{
  "n_layer": 12,
  "d_model": 320,
  "n_head": 5,
  "n_kv_head": 5,
  "head_dim": 64,
  "d_mlp": 1280,
  "vocab_size": 3324,
  "activation": "squared_relu",
  "norm": "layernorm",
  "norm_place": "pre",
  "norm_eps": 1e-05,
  "positions": "rope",
  "rope_base": 10000.0,
  "rope_fraction": 0.5,
  "qk_norm": false,
  "attn_scale": 0.125,
  "bias": "none",
  "tie_embeddings": false,
  "parallel_block": false,
  "init": "normal",
  "init_std_qkv": 0.0202,
  "init_std_o": 0.00413,
  "init_std_up": 0.0202,
  "init_std_down": 0.00413,
  "optimizer": "muon",
  "lr": 0.00536,
  "lr_mult_o": 2.0,
  "beta1": 0.9,
  "lr_head": 0.00593,
  "grad_clip": 0.5,
  "warmup_steps": 200,
  "schedule": "cos",
  "final_lr_fraction": 0.1,
  "batch_tokens": 131072,
  "seq_len": 512,
  "doc_mask": false,
  "train_tokens": 760100000,
  "steps": 5800,
  "dataset": "wikipedia_en"
}
Each number is 128 + 32 x the weight over its row's rms, rounded and kept within 0 to 255. Layers, rows and columns count from 0. Numbers have three digits each. The size before them is the row's rms in percent of the matrix's.

# layer 9 attention key, 320x320, rms 0.0318, rows 178-255, columns 0-39
117:089117121101127177138103116114133080131126163174170128141111175124074115127116174116104103160158167110192096116091160130
114:135132152108067099086166107185086090158112136135135107146153127127185157085108066169096089115113087163172116157122113124
118:133094108092148136126154123107157158102148130137078155142128149187113180097117074142050118086144143143047107173120046153
112:133133141171114152088177067094069157114109113115120092147156164136106144163091090108131136130108118205156139090092150122
117:172152105144098106197103121110087090144102123061092159184108099138073064138131153140143165070124117119087111175099096063
118:095130110113098155145141112111123123122079110156114109100073077066184145203153150140106157127144112132105098114143100094
118:160203096120080168158113084086179152123151189160165109161061141150145158119103170158084166105122142181126159134095135105
113:154141113112103110102144210156158177111156125159114124186089136112134201161148147112095125163138162171180091106125136144
120:080142124150142168093100197150179119105188148165075150096123100084145162084160152159115143078113171102154155149129150119
123:149133147115164164132136070116088146133155153129129138109132106172118114103155151103106129133091098101065049104154153157
119:107096173117115151134125163139112127157164105092070080106101123087199174110155158075117157058147079153119159130136042085
121:174161128110122104114098115157154122119120138125104084144083098172099094110189163097109137167133167093122065111162125101
111:122141091167079060103077160162136164109149121110109130163158169075117170147096067141124111144121089103090116156132180163
115:156110153138132161134131120037069109124151148103128159078163169122160117137094188169061148156124200102161109088065118144
045:138149144103136131123163178130148142113143091075118155159095128121163141135144068106100148119125162092163106138175138111
040:098111129059113106169097142169139091141110086116192130135155130158089109161116148099117076155118132138055211103178130110
047:172150116148105181172090148123106124111094184143110084142177149119134131088093131144089131159110124095101143081136114144
049:122111104157166080157140110167137095089123104102129129152134070193145175114180026132110078150104164189080145124108155155
056:146118082116092177134075104122128148151117167112106135096106118126144122075085189116102124151145100092084184098129090128
046:146096116127160115174100080150143115083101139121121105136184068175123158076156084130115073072097106128120130141125144143
056:120120158099079103098170115144146189143114084178139159090075115115118124151150108141158177139095124148174086111079178144
050:151155100105072132097095138139125199159132129147121185137108132175118137117078136106067128178140096152077144103128093156
056:151109176130173134122169063149118099119058134113153105120155121123177142173193094150161160099117144108161122129128192130
060:126143152138109124082173128119138189162154114134130194133085138148138099175072107111132137185116117178148103099095119152
063:115084104158151139153108070120140091133105156111145103121164122115100161129212137161138103101188170101098104120133182104
054:172171139141113154124202054148096178147023097096161105116127097173179158186138077126096152118083097135144157128121182148
071:097125155100091097091098176168148125149190086102124169157084141178043085117076148114100128209102138127093110133123112153
062:109079194122149099161042117118138052067184113105121111098165132111075125075086166148108140101166138102097079133132141097
065:158126160147130132151147059092131153101064143121126131111136079085184158140190070143164126052170126103135107139113183139
088:152175076111130133122185143143119158139151126170099151160082169144157140206162114094133123175024118154160188132145113194
106:118101105099123094085130187181104105132207114089091156139071227163100079127113149131111139186088125152114127111148111147
074:115067141159085115155090187145091080151159081119127100106107125111079057072085190146153104151166154108112106080116155089
093:158204174132149175118169135091147172107073114151168153185092094170142185180050124102118139175182104155194136148110103126
111:058181171125144100102066124146112140100121142084165156167176136127132154081107157153109167160129130078149101149112136118
112:175119098149109119098189125128096083204168128122142132112098093130173157115132050102128177111094115183110143180154066176
114:146175126081163119125090122135139167084095148174128108124107200130073142077154147075162109119133155183136155145144096209
116:188171178143126149171154128134052120099093138144158119127124131155146130138097122132138158172099124080102131096131110150
122:152130121104074159083086142092136107129148117129103145129102116154143151134161112147170128152129136106142109144146170134
116:135105128141131134118119122175143106112118161087150152125165069116100128116191129118093119180068131120089127116120117094
115:118126136147058084191102200174178150105134141108118112097048137135142133144134104108077132118136134143113120133100137120
123:114099154154118124183113134165147131154092143130185132157150180129134135108149121118153095156113176169125104111128154071
120:188192092159105102121129154115119158075161198111196145140110090140155149096105112139129109127157109153133129102147139127
117:148153133202139158162117072195114174122152137130117138137168166145120081143084157123112167090149142107096134148110156163
112:093193151134173136077097145218148128159175212091143085158138109100166147118117106099147157113072103084116132123139139167
117:150149054100050133090160183126149096138112128119130138200121100135138181102036120110079148131088075089167086153091094171
123:086160155123144150172162135111116081064110121138042111138125083140130143079048141149186122158186136044108153140094183129
117:113173120110136138104124118130084135145146173156124142174098126116135044150116108156087100152119059092136186088115197201
115:080161137137167160134135125103154107123089133161156175117120104126090110117162126106054130132151118129164120144145132108
118:144109147079140155132117077108145174085088156117176161118226131068136126205103122143165136095098088108155154169122158131
120:106115181058113180110095133131095109130139177122169117100218159125169187111158173117067156143092092161154164105100109079
121:103112177086148182138144079120136144120125086157124124167109168177175165183090099144087137166130185085162139170138063224
117:106104153147144163110150120174144135085121164090077076155139149131108128140122135104157141153160102198166154163093122105
117:069086199143082078142172066090059094106155114119198188085089135113158106123117058137099129109162103132133136164179187077
120:108133142151177179127175137095101154191079135132163126141070110155099111114098184138140177207113115085104181089131134082
121:109126108109150129157157077141130159105111151077137097132070114102154112129087104149114101113144095114119139116114150121
115:128160128115128153115080102132178147144138138118122138144181086127170121102137115131123079073142199108074137114107132093
117:200120127061144122164118141180088122174073135146077166159123118122054142090100218209104062123102122150150067129120128137
113:062128166149077127111133131146125131116124174117095116151117115107056103111179181207141209139175160108086106166107139106
117:129098112088129127175132123143159150150153112104211137123142143083158169156181117141122128130100104085105117165111182153
119:084143092142135093152150107108159168129076142118159125101126081200148112148087113162144164184148030103161145138126124147
116:127155139135093102182101108143136098106136151093165066063063123115173117161131109099109086142118134114111096163063178032
116:132145101114146123141148140137084113156104110140136074153139154108142106091138126074161126149104085117149166101106138131
110:111073194123138113226113051137148072095071125091139131082097133111139133097173105156088099188112135130161113124144081119
117:148116165159184082157109121099152122095176100106082151156118193119147155137072149140120099148166153084141101097076095137
119:153125148157121099148104147156113149098169093116135094132126143124100131200112139117117175199071115098142134129056160111
118:114117147147155131138136119089131153113148163096101174156089085128112176166135112107156126108130140141101124098070132061
117:170129113121067078149131109149140186190123109099137153167141186127131181139105112156097159157110148123136097153147164173
119:129116160151133071077115126094108103172169085110123078177113107125139148103149103136229208144116130120193119105138086133
121:096127136148181125187136125119097130074157118103176105106140122131103136056047152096112133118146167159096181073124159120
116:068087140125159161137113103157163153126117162106102101150055109149184138122161096116133091090142082053138138126154079111
119:161162137101130071153188151109100093124136138121083123075098128148135135146081155163184168110100155187086084117116089100
120:171122151099110117101125153107102076109104116173133161159169099123120139188142130122121117123134168104127054088124142055
122:190113163089147150115124107186134121133090102127176113120115173122143057136155072121130075096144166108125140122043151121
119:128184129118134186097179087141127098153159097188148157106098122132152182114113109092142149113101124131137101087144140097
113:164113115130084171125165093085149183127091152111138123108159104146174150139109157109168141074113173159191155078087163120
118:120169102125098091123060115156171143116152139141094157125148134126108103089132163152139141146150108132135114120113176148
118:162151091136116160182175102098072141128101125123132125139118123179162197117139145147150118145139053128061130125147112140
123:145152116151090145144191195171211169117147118171113171188083146046106136088118033066167161139146086155104165097126124132
# layer 9 attention query, 320x320, rms 0.0308, rows 179-255, columns 0-39
111:155119132104085130214178119165132135157095147134164136053222145113146103165118127141113174064158105094106102203122136088
116:095135168148122156140090124097164081165114077135086074141108173160162174125074099166061073142177200122085160137115098085
113:161127136108134119124097132128113135106162101091118091128150105111133187117107121121173057109076063143115109157111111129
118:100117130106128154170129098131114086152154122151109113100186112146168065178158113146115089085107068129127153120072122154
121:165147114165070137114141129115179140196076125106182127138117112080133152207139105156103098092199130163058125082123097159
119:155166092148109088143111131088108150153134127155132111153095103109084129138090108144089182097139202149103132098147136112
113:125124140128111057111146095128145114166148127096153147125100091138118129140136155123116112113101181108163106137117056109
123:058128136166160120100122189179180140124147118155174089084194151187112123177127145167074107110139186109148135143136100097
123:138132122082098149080170116086087177169091160127102112098156163134148136174111106115158126132143138094126066105104081111
116:143060139103096091160134179139100135127159125078134100130098157086199179143134161127139102150126134143151124141102098059
115:189211107096152143163090120181135176161106118120137092181115154170143091103162140146139077080089077109116096123173135157
109:136153118083109096075145128111098202152085125134113153164172131152093113160105073133126128099122171141203113154136179120
110:146063114144188201110123088118123113173103142118096124061170175067179164133121097131102127113138158112181158096136144126
045:079139145169118098120149159150145144084140158133141058076169119054100122123131173106150141087070080133140162101115133136
046:107133134191174181130127217124121155130106163171087098071136137153147116099117101146121154119120131162183082167066111172
052:141136123143172128118157112110070147150133135137091159128121112215103106130096094126115129149165158164206146123173094103
050:163150138076102110086071154118142166164124143138134165109083094154135125146181146135159151182188071131142114110155108122
057:095105115116125146142118125144128138112087126158092113130160127156088102082096152120199107069133194124164116128133143167
050:166138142125165085109164158103101121141132121134174162137162098181152076136136145138130143144175139177150095117153073201
065:168092165159124119137109151095133084118149121109152138125066165115182126183128102113055117154157103153155161109126073107
052:122079173131090132134107121095152074160120122061094076109139128098123135137113165070141106116105131079082133116073180077
064:113130120151150117126160157147114124123149160145174206154162103145121104123136095157100150115126145167197109100149093163
069:209155125155131111133093154097147117055118060151129104101094128135151122185153145141062137144167143162120182125108098137
062:067109149138143169106175090175093154146110180137132148182146110115112105118129118136171121127091064057129123130131147134
069:077131117157165105135162154145129120141157159136149190173132124139101126132116113128129121119134159175223078093173113154
077:215140109147127152119068157116137129102137060140110074109114113175159135152127176159112160126190157169119171105136134129
071:170124148143102153109142097130126172135064132090088081058114136080175180098149141119123130133143103087045187139089154080
079:055115123094177122120167129135103121124154149170148198198159082108102091144165115092135114123065117136126107154129099131
083:090119114112152131129144195117148111134149122153177179166175130209086095142082098141134103156153196211154096103160123149
113:204151089152110138126078092133152096078109098125117060071075117130156133103169176156125159101164099122126141112135136131
089:174201155096147098123104091107135139054092111131077127136120110070191139138162139078111123146113075120087201169084079121
104:156188200119126072097071134154167179090134101050137104145108155138168185113089108123078168193139110145141157155124113123
095:099090112158131108183038079166093113136219121142087102096142142097131107124161162097126146107148083065114153107121130125
120:144106156121064104143129132105130168140136118159144117126113104141108114064150123087084199161125182129116087113139133143
108:194162173076156132121066128184160131076113107135150149098168150128157119144121100066095116107184128142137187081103116140
122:175100125143104107108139108105110183136067165088166160122154175122100102146133101160177090091149114037147170106100062106
115:198147097110140148068131134123106121111099041134150108119154101119154137119165130168112149151201157137120134127174157061
122:129126157144171137188128123138160156075156196086110116091117125158152175170152061095095151143108066095126132127106117122
114:156189081139053062114110144159169106117098065092114149069094102168118121169160122054139149140141193128154100138111118141
128:159173147101179112125059126151145120076129088140133108142107146180163119136090142081143079176123131147174116080128162066
124:157090111169139113133123195079150171093149178151139168156134072097136110128186112189160148102132105101122170130096133129
125:153051156131155110156137107185129138162102107108142164136135154150216145126076095155140159126121132148130146170076093131
118:127057110121137105078131126156138121114144163113140102126113148129180112101158141139137093209119195135086115105127062135
124:146046145145064195195179152104101072107099144143108116126157140082102229137103138101083170166184128113173079181117105156
126:159156123097106124140134087165152114155139115142108124127137057132102164092173090171140172191145139080188167122132141108
124:145138141153081130061115063130087153175140174127145048147138114038146115099162135118058131158097078106120171134129155110
123:105122161158128164146099145080174120204121113124147125125115133142090115125136134113089113178111077096115119122115123099
120:107154157049128205081184123164171153109132145125191149147148165165080085144089136135143141156130137130108161125130166178
123:139132135098132114128209108133213156174135146135138146118133101176174131117158121151099125074165157092078190129102178137
124:150146143158148076191113128111132140141091177112198098115144118123140172145191121153123100149087098165182108202127113122
124:137114143131187125186101127185126150180113145103082110134163095170127155114099146137124131088075096165149130166118081108
119:148072157165067194166116107132125130117149076097126109107130142145124114149116082090126135057142134132109140122137205128
128:099101138133139093118071194111149130100110149191111091116067151176140122114068169117122098173119127155152121134162089146
125:108094070150050105157106096098153164134120198163085126122127099139150150141129086145168131102172125174171105132149134095
117:168191091099182108071118120089113161163089119156099108129147143193175154121145089174097094106130158091126135112088101122
120:128168086113111092150173106083124159131127126153189167113113146114147062151097128179117136134069135114126139144130141135
115:082120137163188191113154158155174176136121161117150103209134148045114102098094071109071154116108143118106139127142137127
124:183140137067173097118178094140168099138117074126114139106164162156165104081141158085126118169144146141187122091102151143
120:109178116097095178148109127126143080148101109160125130153151075105129133124129178105149142089037066114167107107107132094
123:177163158131115096147098100138144052125156193074125097128119090145179159159129078145117123120153164090106150131156110088
126:169185143082118122115054089160052164101132134071081118072127119126173075157170125145163103135084027100117151128136193147
120:100114218126101166095103147130115095087143130131181117126109153105184094108209060158098103184124165181119097051129085140
123:069040129125147106164135084091112138140098065149107132128124155166131135130079073116141119153167126124118156123193055109
122:074139142102183076107079113112114173115084109116126148117145148087127148135080131074168148086168070164185144116128176176
121:162075098106108175185134152113107170088083116148146143158089125125150150173116097107147120138106112131138133124052118105
120:096167161152162102125125141167106163145162139150099156163152133155123164083141213168082154151137178158126138127118150121
123:067118129138122071122101129160123121153137170158089091178211137122132121138129128141143155167097130112080128095141150084
124:114157122160106121151082101123117177134192118147127109128147095169055128129082081113158185133176089114187115103149099091
124:117168154154144165176104096121102090140134109107157108121114146114161101070152089109150140064111159129118112119153153093
122:202109118126111136108120093146177117116175135209126169078153154150129130166190164178125154134103149164092149106107036110
119:110129158083150201139144120106207144153176131157139145153163109093129168144080192123132101129091166134104085108112146070
125:181113098106080134146097084119130129143146209132128141154110200117100134087084148161145109128123145123081083108121137107
126:126132118142183120120156088154127074164106083192168176114139088113091120125109153112131183090072103142074097113171112150
117:173143142100119153148085149119078152144216126122168115145019163083124096129123121107117150121132101171147141153110161177
126:097062085095113092138198036107100135092143164181119135124143142106098155060123130111127061186131075135096109148179156148
121:132143122166124152190201120151093163104140073096133124123156137152145147117112153143094157141102058152132092158129080140
126:137166147064163124173117157139158111132182117101131145198165053159060089136144078081103098133166138145101136107115162117
# layer 9 attention value, 320x320, rms 0.0379, rows 128-217, columns 0-39
093:153159156087088095135130186082099086106219115144101099145112089070187138116168117198160178106117145118084099080085129114
096:166119160129099137152132177203142173142098050144155104146112135127140179146071089094091153087110070149106099119114173165
098:101146111131131098132173124077093195168075172111136111110094185065099139117037138155098155114119190122131090115156118123
094:133152153110201151165139149111181181099158112117124184136062113109112156116122160133128087152125124090150171178138141124
097:123127137105117136132127128155159098184129138110194155087143127124040146156094046067084117081146096119109207135158110133
100:090171083127147143144090142175119140088131094131157152160138120129172141095181153145118179130161142173139161105077157095
094:069100151101102099120174116134104071081114165106104152111124074146159091158112154154074120106142130123145163102132145143
094:090115153109184116117104158060129148136119153128155148092102076142053079152104087132119110069164117158104018170131126097
094:123090091097133149085050170109065111148112059117137145166197089173148134121177150125036075120106136040112110126112096176
093:118161120122114120102161149082137115098126155107121150195109107122107141103137122114091092146085104117102178121055155160
095:087122084121132151064153101135164095141112141089105104137161121136153133121083135113158129071099118149070187150162063123
095:127053131144142133124068131123108160113148073121116086104076146114128159165064110131109124110149116155185170095094111195
095:064095158154108094170150124132153173068119149112162108089197161153152133080115091113143108132135120113134081123176123119
093:142110078152092101069154105130154156094186156109178189131185110115093115107129117146204102177100145092138124125122083097
092:121155137201142126104104147088125144073161130118115144156128112153195124131102148148193126131082090133114105107086066115
097:193144139103148158139066096182105129128146158172122106116143152083099114143141138142145136118118048133134090102096144119
095:162065174107181088138122134103137160069133135146149146104059145129085111107123124126135165111145107161079152117151108121
099:151083084145138074121147168111183126191084103121112103165119100105150130164152142210099110187184104080102117149102128183
093:095116154105095113074191102072192107145162178147149108097103132150145156125148146163114170080142139201147125120164137157
093:126165111148106136129135162192144088108112105133105136154114161171151102095094136113081123145169178162115162071104163157
095:068113145102136094092115152103121121077110097167162101059081150174123125145085146104153113111145129098135154139075104136
091:140120191197125164115144152139161097137153135102124061170214112121094160160146150110125155099132060122115162091113147142
095:097103111116126188121143108139157106176157051147147088123085114075175107121138117093136187070091086129102148124100143065
091:117137139116185085129073140114144119084066159135175132156120154128095108153098141073156142124127085092131138170105255072
093:139127127132137106056197184146102123107127075076186104209103152138140119118150136154164150128049136148129108147128090106
091:056190113160120170113089118141125129112170112129085137157178136123119116184111115107056109159144133129128142129108083156
095:121167100179126174201161114109087171144086116083092123143147147130124089104169147133040104116199089131104099136086087106
093:092110128145138138151158108126114147137154151095117141121103073133145094140150103106145080126150083167088117164186102105
092:107122135151147119118134107126131144127131180195142117119114133162138100150115136091142046125136110126178105222130129115
092:062178117153164131139084071163126138188144170139112116141133161096169111144091216161176197112150185107100137111142106138
087:134098086102153121140037148089128065104130067122118083115110114171116096142063138133180132129105089082146166105116160126
097:174143089071151100150138121099131099090119117078151085123110089129147129104129103158174119106159177195140160108176096103
099:049141157153148124127146121101093152105118118148115124164130172067103138130120140171128180133135083140071061142109106152
096:161220077051177180139102106067155095152094107099135119131121090095192172123179115102211120187168040150139113103141192131
098:088138130177199084160169166117111170116078143110153113157142064147123141163119145136141083072170139144128154170119106097
097:118108097091115108193092102209148110100140105171132153124155189088103126143088121116111162163155131155144134152157097144
095:059100114113114137118170154133185124149111093110139152120102117080119099085103181189079066137087156091125170117077142125
095:175102105132127085124178089143080133165173135120138134181143103141145065166101149045141110142081144119138069105099119160
090:151144118180183119129096147089115120061135125158118143151123125095140123168121132100157123114155086140123107140131144114
099:149125140105067136136082101132104131173136115129094110156129139157078121134103152139138085091158105156185111115174117145
098:152129157126159118206162129145078104136187149129176155116126098102100113077164156108095082181102111152132179194163117135
095:139061118141131128126089189150117081143109173193139143065151137182152159136137123104137109193120126066151164187134144104
091:103112094158160073111152087107162078139147122142114122159124135115086130139130149104119110150105208140064124144159139135
095:141121104149141098133091130087149151069092118150132142172122124122087148135184084120146167124111151087115136049111154190
094:091098159158101092111092163062172110138097112169122118145112139162151143109118115098152091139090102102097110163100142129
088:087153096121089117129152124127111162122168125147107120125148171066151181171129159091099119139102113110123105105121153079
101:171139085094093145149158122178161110132101148158111115087185120129131076093105120153111113097110139205173095148149152125
089:118207105162094113116115164138109150115119176089153115127176146089129175116127128132139150102066092146135110091190092166
094:093063083130091130146155094120134102112077110089129128078137119207145173099069099109133136135089125111183196183112103084
098:121112093127172138146166150145155147188126122078111159183066129140147111170137166097107176099107147117118177159128154118
093:100154146146143138164121122063132105125140072154162159086203104124129117058101075112077093128110094123108146132107086134
096:148181093170108120126125154109140129136126121116158141072139148194099142141108097142110071161118166114133095097178066158
095:199104176084120082153120159091133101147116137132111097158157173077094148097111130139157122113107160102155097177048133145
097:151153157114160137143166118130136089149135204108150110152123169095143102077065123181161136149220140128099083183154125066
101:137144102146159105133109112126121141189097128160144188133124130129134156122086138142141151156123122136164141113042131092
091:089122201160140153125141134078093138118139095154167133105116119083149130103113173116109115113064156137107178185150136090
090:119106123138096144133126148134154053115068160166165149105147200131111137160112077151097092120163153160094120130100157165
089:129089100129180142067139148115117098109138144136080124071155140222162145122108164109216115143135120112170081103120079092
096:072115101157145068142157141119104131144117154183104084095127167189148191118111105160144172123096124168149125107099179161
091:108159096110082123118140181152100091147091179096078160151146145151169159138144142154160127133171136129171089136155138109
096:139131129157079170159117121119165110100125087157129115139194166139122131127166070128088071169159165089187112147138147095
090:142137089128155161151174149140112137090133116120161160145116176092122186120138141132148027109094026141142129102130129158
095:149108095135075129136171154112070189126175105144133110151162116124138164105059118128128105153167179150131124131129132104
092:158065163067114144101114145159106111185179102115126133077092210138146123183196141112139119188181060106076129089036094094
121:174145147106105115152193127094144054103142091078167102124191098174139129090124104155112139122147097136149110137062129147
115:167084131201141113191127150170146157104123189119201186127128098122136127139119148100088117061114120116147070154144091118
120:118130157118183175139055077123105161131160121128118113127168102126117120117099163124135080135104107157160145132120067092
117:138191126147154145126094159095146142124159131173206099118166131183110216127113195092093178137168077133089071146142153135
114:171102190139143107114071169095134122124113167114120096151140051130148096155120135103171141155102122123082114141158129105
119:161110083174133139126142207134107125128137106047083209145161093167145082132098141145118148110074187132112121130055156167
118:134125122153142128119097105160099063182090060142161168156168130139082194150135096127093173133158121129127145143162110109
123:163080132128091178112135146173156187088141111135124149133113115132141190108043072108159106192088100126164098095165181068
117:198147161123190091133169099155094149117090163151081149112084173148103123127149101167168124138103055164157137059124150117
118:133177107196156101149087155101140067109101138144141188143058119122172137064097150150117131104106148078099140148111143134
117:126126133164083145155167117215135159216129097157076113131095140160114130109165104138153141167092160127162190125145149141
120:154150119138137152171131127098096074185167126094150135113108155146120146115129100106130102090099121127127154139100187096
121:095091122113117116134146152091134203113135187117106152122066133086123093082148111105114137124127102100162137153082140160
116:130149104142081162132145076167097139120117108102128086120144105193068087070182124135097162154116174099110131044079097139
117:142062097178128097159178153106154118119153178134130161109151117086118099131169045118162094124174105101180093173095130155
117:134140158142165141137129208123094133074132129122119149122118099126114111107123106135128145087135145116121140180165134129
116:161164178179141116142147148086121117130138133113132148097161098136142127086172183141109094119157205098132153153088155196
116:157099179077098212121087160135111100140136195117081158144115081142125117154089096109123104168171077094115099109150162111
116:150186135143189165086147112180135104140171100115119191143085122103140137119154158155172091114148153169121163151139091160
117:112102100182098158100121147156086121136122134148148112147108156120162142109131159108155117194115136137177134189137118091
117:125080139134116075132162094072184144095083135185110130175171089149106131117114102156073040186136093118136142155159148095
119:172135092160088179134149127167099103107139117137123134142119114147117128114157071128147128091089186154085099168175118158
115:102087128127054151108188091165085111076118173076147211182124082118100141103141129108151097126163154114103118155108102136
114:181133093132163154166173142124118115147161165103079141136155101141108132103101104144128137124130161099112157085142123091
122:132194166091101145134187141159156084140093100146146116154192166096143119137151092117130094109177117133152133108090089167
118:087095098119152140135139175126147183128116130154161116097105119108153138087102132142134089146156158174153115154135106116
# layer 9 attention output (transposed), 320x320, rms 0.0643, rows 128-216, columns 0-39
091:169112146145146164140174130124115120124134228136156087127184138118107110089077178199156096185159099124117147101139154125
094:121198126136133117105147112111121119127121134146116158131193117114080016123121127188156126106140120118160102099153103101
094:128139181119159110152089105115117106150095109120127152138155145201109147122155073116153170192107121123150136178082111150
094:177097146138086150136151103174143175146128147123110121157131179123138063150128119121080141122127190167132133173114100077
097:124168125151096081126196085113165130167147132144084122168099100149155147140171175133109106130073080142123121104100121163
095:112110139167156140191114049137121148107131089130152162063126155173135078186152080158129104160120143156110031117082091114
091:203162109124081113162108172118139132180124101223131122160173108134118135086087112129148148086108123133081096153148137189
093:149134113132109102125164113146122094078149052073094129164166130116113172109129102137178139186124059090144149144130119118
090:156139111077100160170126122151096140144118155168149102155072153186135080152099125149172098137166129184116165083118125099
093:111167132136162125113116167128211108143130138122091171116231128156134132150111119120165107127169121115134125132101119118
093:129097119152163117126141196133149085131153095159109144152054144078151120163161184164103145139178170102121190095128114124
091:108124147095121127127156156156159149124148101161100141118149134136112099149201139173118164150072146142178111128183083127
093:200174066124136119098147157128126181145096105141143133130077129142105115130142174154108115138086113160139139129108116086
091:126125120156144122116163139158166173153145082152136123137077130031122158160149110054143097164131132177134142150142133102
090:214119070162127164161171085193139093162105104164203173097138109132135094106149103177142130164134089155138156119094131121
093:125079102190133178111187168089142058128133151079111128092058093162148155073154138132138138088152156154100156180144143087
096:102139059158140131145157048106101186190154169121177128187187091099205117156132132094161093064164143065114138135162173114
096:135136109162145170075141120159160079111125083122101104095142165132103120136078134151130171162171146111109120150142137087
091:161101159153129139145116071150054140122085138115112132109141140098015166102081078119095113169158086088092132133063189145
091:241165145093118153172145148076087132080114090151167117163135080174111091121158137171150098062064123092116090095156080110
095:157135102104173154179115121168125170120140190157047109132068134117148053146211207134097164066127116058114164113156121056
094:114128119119201105098134125100129136110141134176158145095138137155139159110194088069111158115158136121137155106146126167
093:175208107135135079122168105128159157089074217152101144162165128116186120122168108134098092168196158101173123114147141166
091:093114152147145109127163118112187102177135094113126088145080117149121169117122133108071106109205177144113083163130086091
089:134139164139164185128114077105109126068156124131141126155180125112153150132102100135057189086161092172134145157098197178
089:133065133181117184107148051138071115187115147148091144136122138035145102085115125168167086108120142121124126126149189106
091:133165162108083132068172125152171125058121094130139102212065101132064152103068099106113099128116160161110128121134150128
090:158131125123085120099092132101104123086102093185153142108119137123086101202159136114170116083123149142155084117108134166
087:125107178088150154102062130125119173135116181112150161127169146159099156113131147130102209153124195141089160160135161137
090:158083159101115148076116163088153133116088142169116065125142116095133139173164102126120072135121099120150108106134128121
084:141177072112151122087078177117158168107083173123111147149135067145109122130163114122144185070126121146079143152110091111
093:119132125145086165087126164107081133141094144074137147171087135110155144135166120186099225143072097086196141060146119137
094:133160143149105106153150119155155103156129158157132124113152096142163094192074104075095069178162185086095175153113126080
093:125090098162124068146174163125110158125123122156104109109186117142122104095124094134088136125114150113139117067131138120
099:184159116095098109137136115146145176163134108128100070127132097135076137054167101098219118151129112124131097091154127126
090:091132156135079131095149085133115099135140095128106133120109061096054135146091151136128134081147094154124147116169099119
095:145114105079184136151130139163135115127120152102129108110173086090137134125135034139176070157035127146128181163190088099
091:096160152160093168144054158199183116105053131169163111071161077073191124100131119128091108083110089076096121088170084167
088:119141142111148157076128168140055112110188116090160143132148105138102107105095137146084038109111114102117155151139153169
093:159174107123076084113135158121112164124098123087175091138137125165125130053147150130129121162111155129095156079135163124
097:103161126124133148065158086109129146148115130097111208132148128141147123075133137109123088113103182159146139105115120183
092:141153127084158112126194100140138204076119157105109155123123078120121114125097185146120170109054163159097147128116126160
088:088113154123132122049160088138133157141150163065152112042144138146188134196137138179139114100145104148119147138106087144
091:132099132165136118101135185180141121090123095094183156076154135074165111199079115082130078088126118151108121200086138078
092:110153098147149127127133129168149176137100135145135190170176127126081118091127083184097125145147111077168168112101172166
084:068136102113107121147139101111141102135096094123141165159091128170177103117170110166114066090133153169153115097161145163
095:116162122128097100140158127106126113139150141136112167115119114109134144123072141168132134161101103150127144109137115155
090:069051082181118148138140174114089119166119156164116148126127128199057138089106141140146115183170123114167158079144160087
091:118154104170078081140121169095106106099155130093109095118110105125038120126122153134135098102107083078102140110096101155
096:123114172156162098134112055115126140124143106076142116094180165095097153159157130169095053145143121081079119104168063155
092:108126095133125070102102172121154167089184153181071048084126126146080109104170119133168142068084130109153183138134132150
088:043102120062165137107170154123087127128157150094081121144089033116128120103132114102153102126114156136146081192090177122
092:101099189021102144124112143127142147088156055218078136127156075102122130145100127146049157112155170177134183069161160113
090:167161123128145099115165120144111153129116144139111148119090091107115209122162093084099132183082108099122123154074108152
094:141052171129118150156141123200148148107095127095134079179187129068160097145113085106048126110151116121143123121143103118
091:139104107115102156149110127131186100152159182128148189128141174152103125120156178131144060151057089084160153156147131126
087:139157129147116090154105189161117161147164126158094142155083147129118164151127157080135117108172160154077120084127098085
090:155103167097124200166142087135129181134132135103142162129144154113115158098135136083100146073114046136084169096134146101
091:154108129148175103099102121161132056053095105111058132100120144102140059138115094188107115131106099086051116122081147094
091:117057144136139078089097169108077132107156200206134127077181122108144163185115121107060139138142129144089089051153136117
098:146136088152134135136127152150061091106168120119151158167094133125137111083123200154124145101132087096198123156125191171
089:143114124107114123148144170102117098167154154106203110108165078090101089120196166124150135103154059102115096120136119109
091:149116112154138134125117105109164109129168136129134124110137168102098152144092147100126134050115132076130146157088126151
091:106102117113123078165122059119162198108116181172159153155131149147156068127127090066123152114134122120150129084155106145
113:069135089129128103102115182176090166102119087131095145139126124094124072139125119127203196102164128080105194081146128137
109:180138112124146185097088185119165133169113136162152116167106093133144150082170106139087104170083141121160133133026127150
116:151188144137106070101208152112098132191146137126100031110167180099202180159122159179077128175185066120176156106119183109
112:186066150119112122107158171147141148164061135118098154154085108137128117157139100130089096158111096107160133163218147144
110:114163142107081145114103156158089166172091119120154139140087129127109104094114121138075170102182108091118127139119117190
111:065126046114170149082138126119154152106089098184144091125094221049129075165162150144130132160162095112096154153119159129
110:153174117081103121205155163065178123066181135099121121038134061092132118113122096136169100118132146119146136113167141149
119:122125143164179101158136083077149075171085121124158093120171121099133113120196180155131174082133096080093198142177194153
114:097142135099063140120095136070172131119159104107131171110144142153152175053084175102091127135143152069131140111157118162
117:134096146104099129075128119075127164134162102147114100152153121205082138068130108160144114129106141175157085085079084067
112:116161140105148052177110142120113147091130137062155114114180093153141155141100179114194147109105133110154086094126093120
114:146092184146091130111136106127105144102091198089135113173149082119157187141084117133144119177159179152103101107142107131
117:138132140130128110097106084171150133136131160124150127123148100108133143121117171129163101148128109192049156108173113097
112:138081124128128107143089153148125083050112121160145167086101103074168153176084153114126150107126141206162088176140169158
115:165160160120181084147121115142168187155136101100189089074128117156097101109140204106182123159150089145120126175154165157
113:140133081140098128161156086122150148194160177134101074140137144151116131120135151165088106229150158139124128077119130098
110:143172088106144131089123109172145129123105200187059121176148141075081153146130104142120124132110112104108117112136114134
112:130174100080136130110129110145111136103087060138120175074129180100132127115137139157126131069160103124133159097173072112
114:136118151152091114139091092122116130139141109176121147134107146124140106129131115072104149177107136136129094060114121160
113:159156091097122153151171133107173145149136133156120101160123137121132137125086110101163112132133106100129124082105134114
114:138080167126111105137189108161100156137144098115166099083135077167145123124091087147142157125088167104125078165099119122
116:097071148127194150126100117152196143113088100155030089162134145137125191170133131158065104173148137143194058122088144079
113:154143093075174161178103106124169095164099088117144118162119136132141134189134093135145145141159152125101110111109181103
110:088108176081113152137100101138161126159157106148194131169171210157178132166083088177141074146147135103152136152128119109
118:164116160155123091097086084073137150148103155132112097158081132173101106109070125126104155133105191170143109116151170085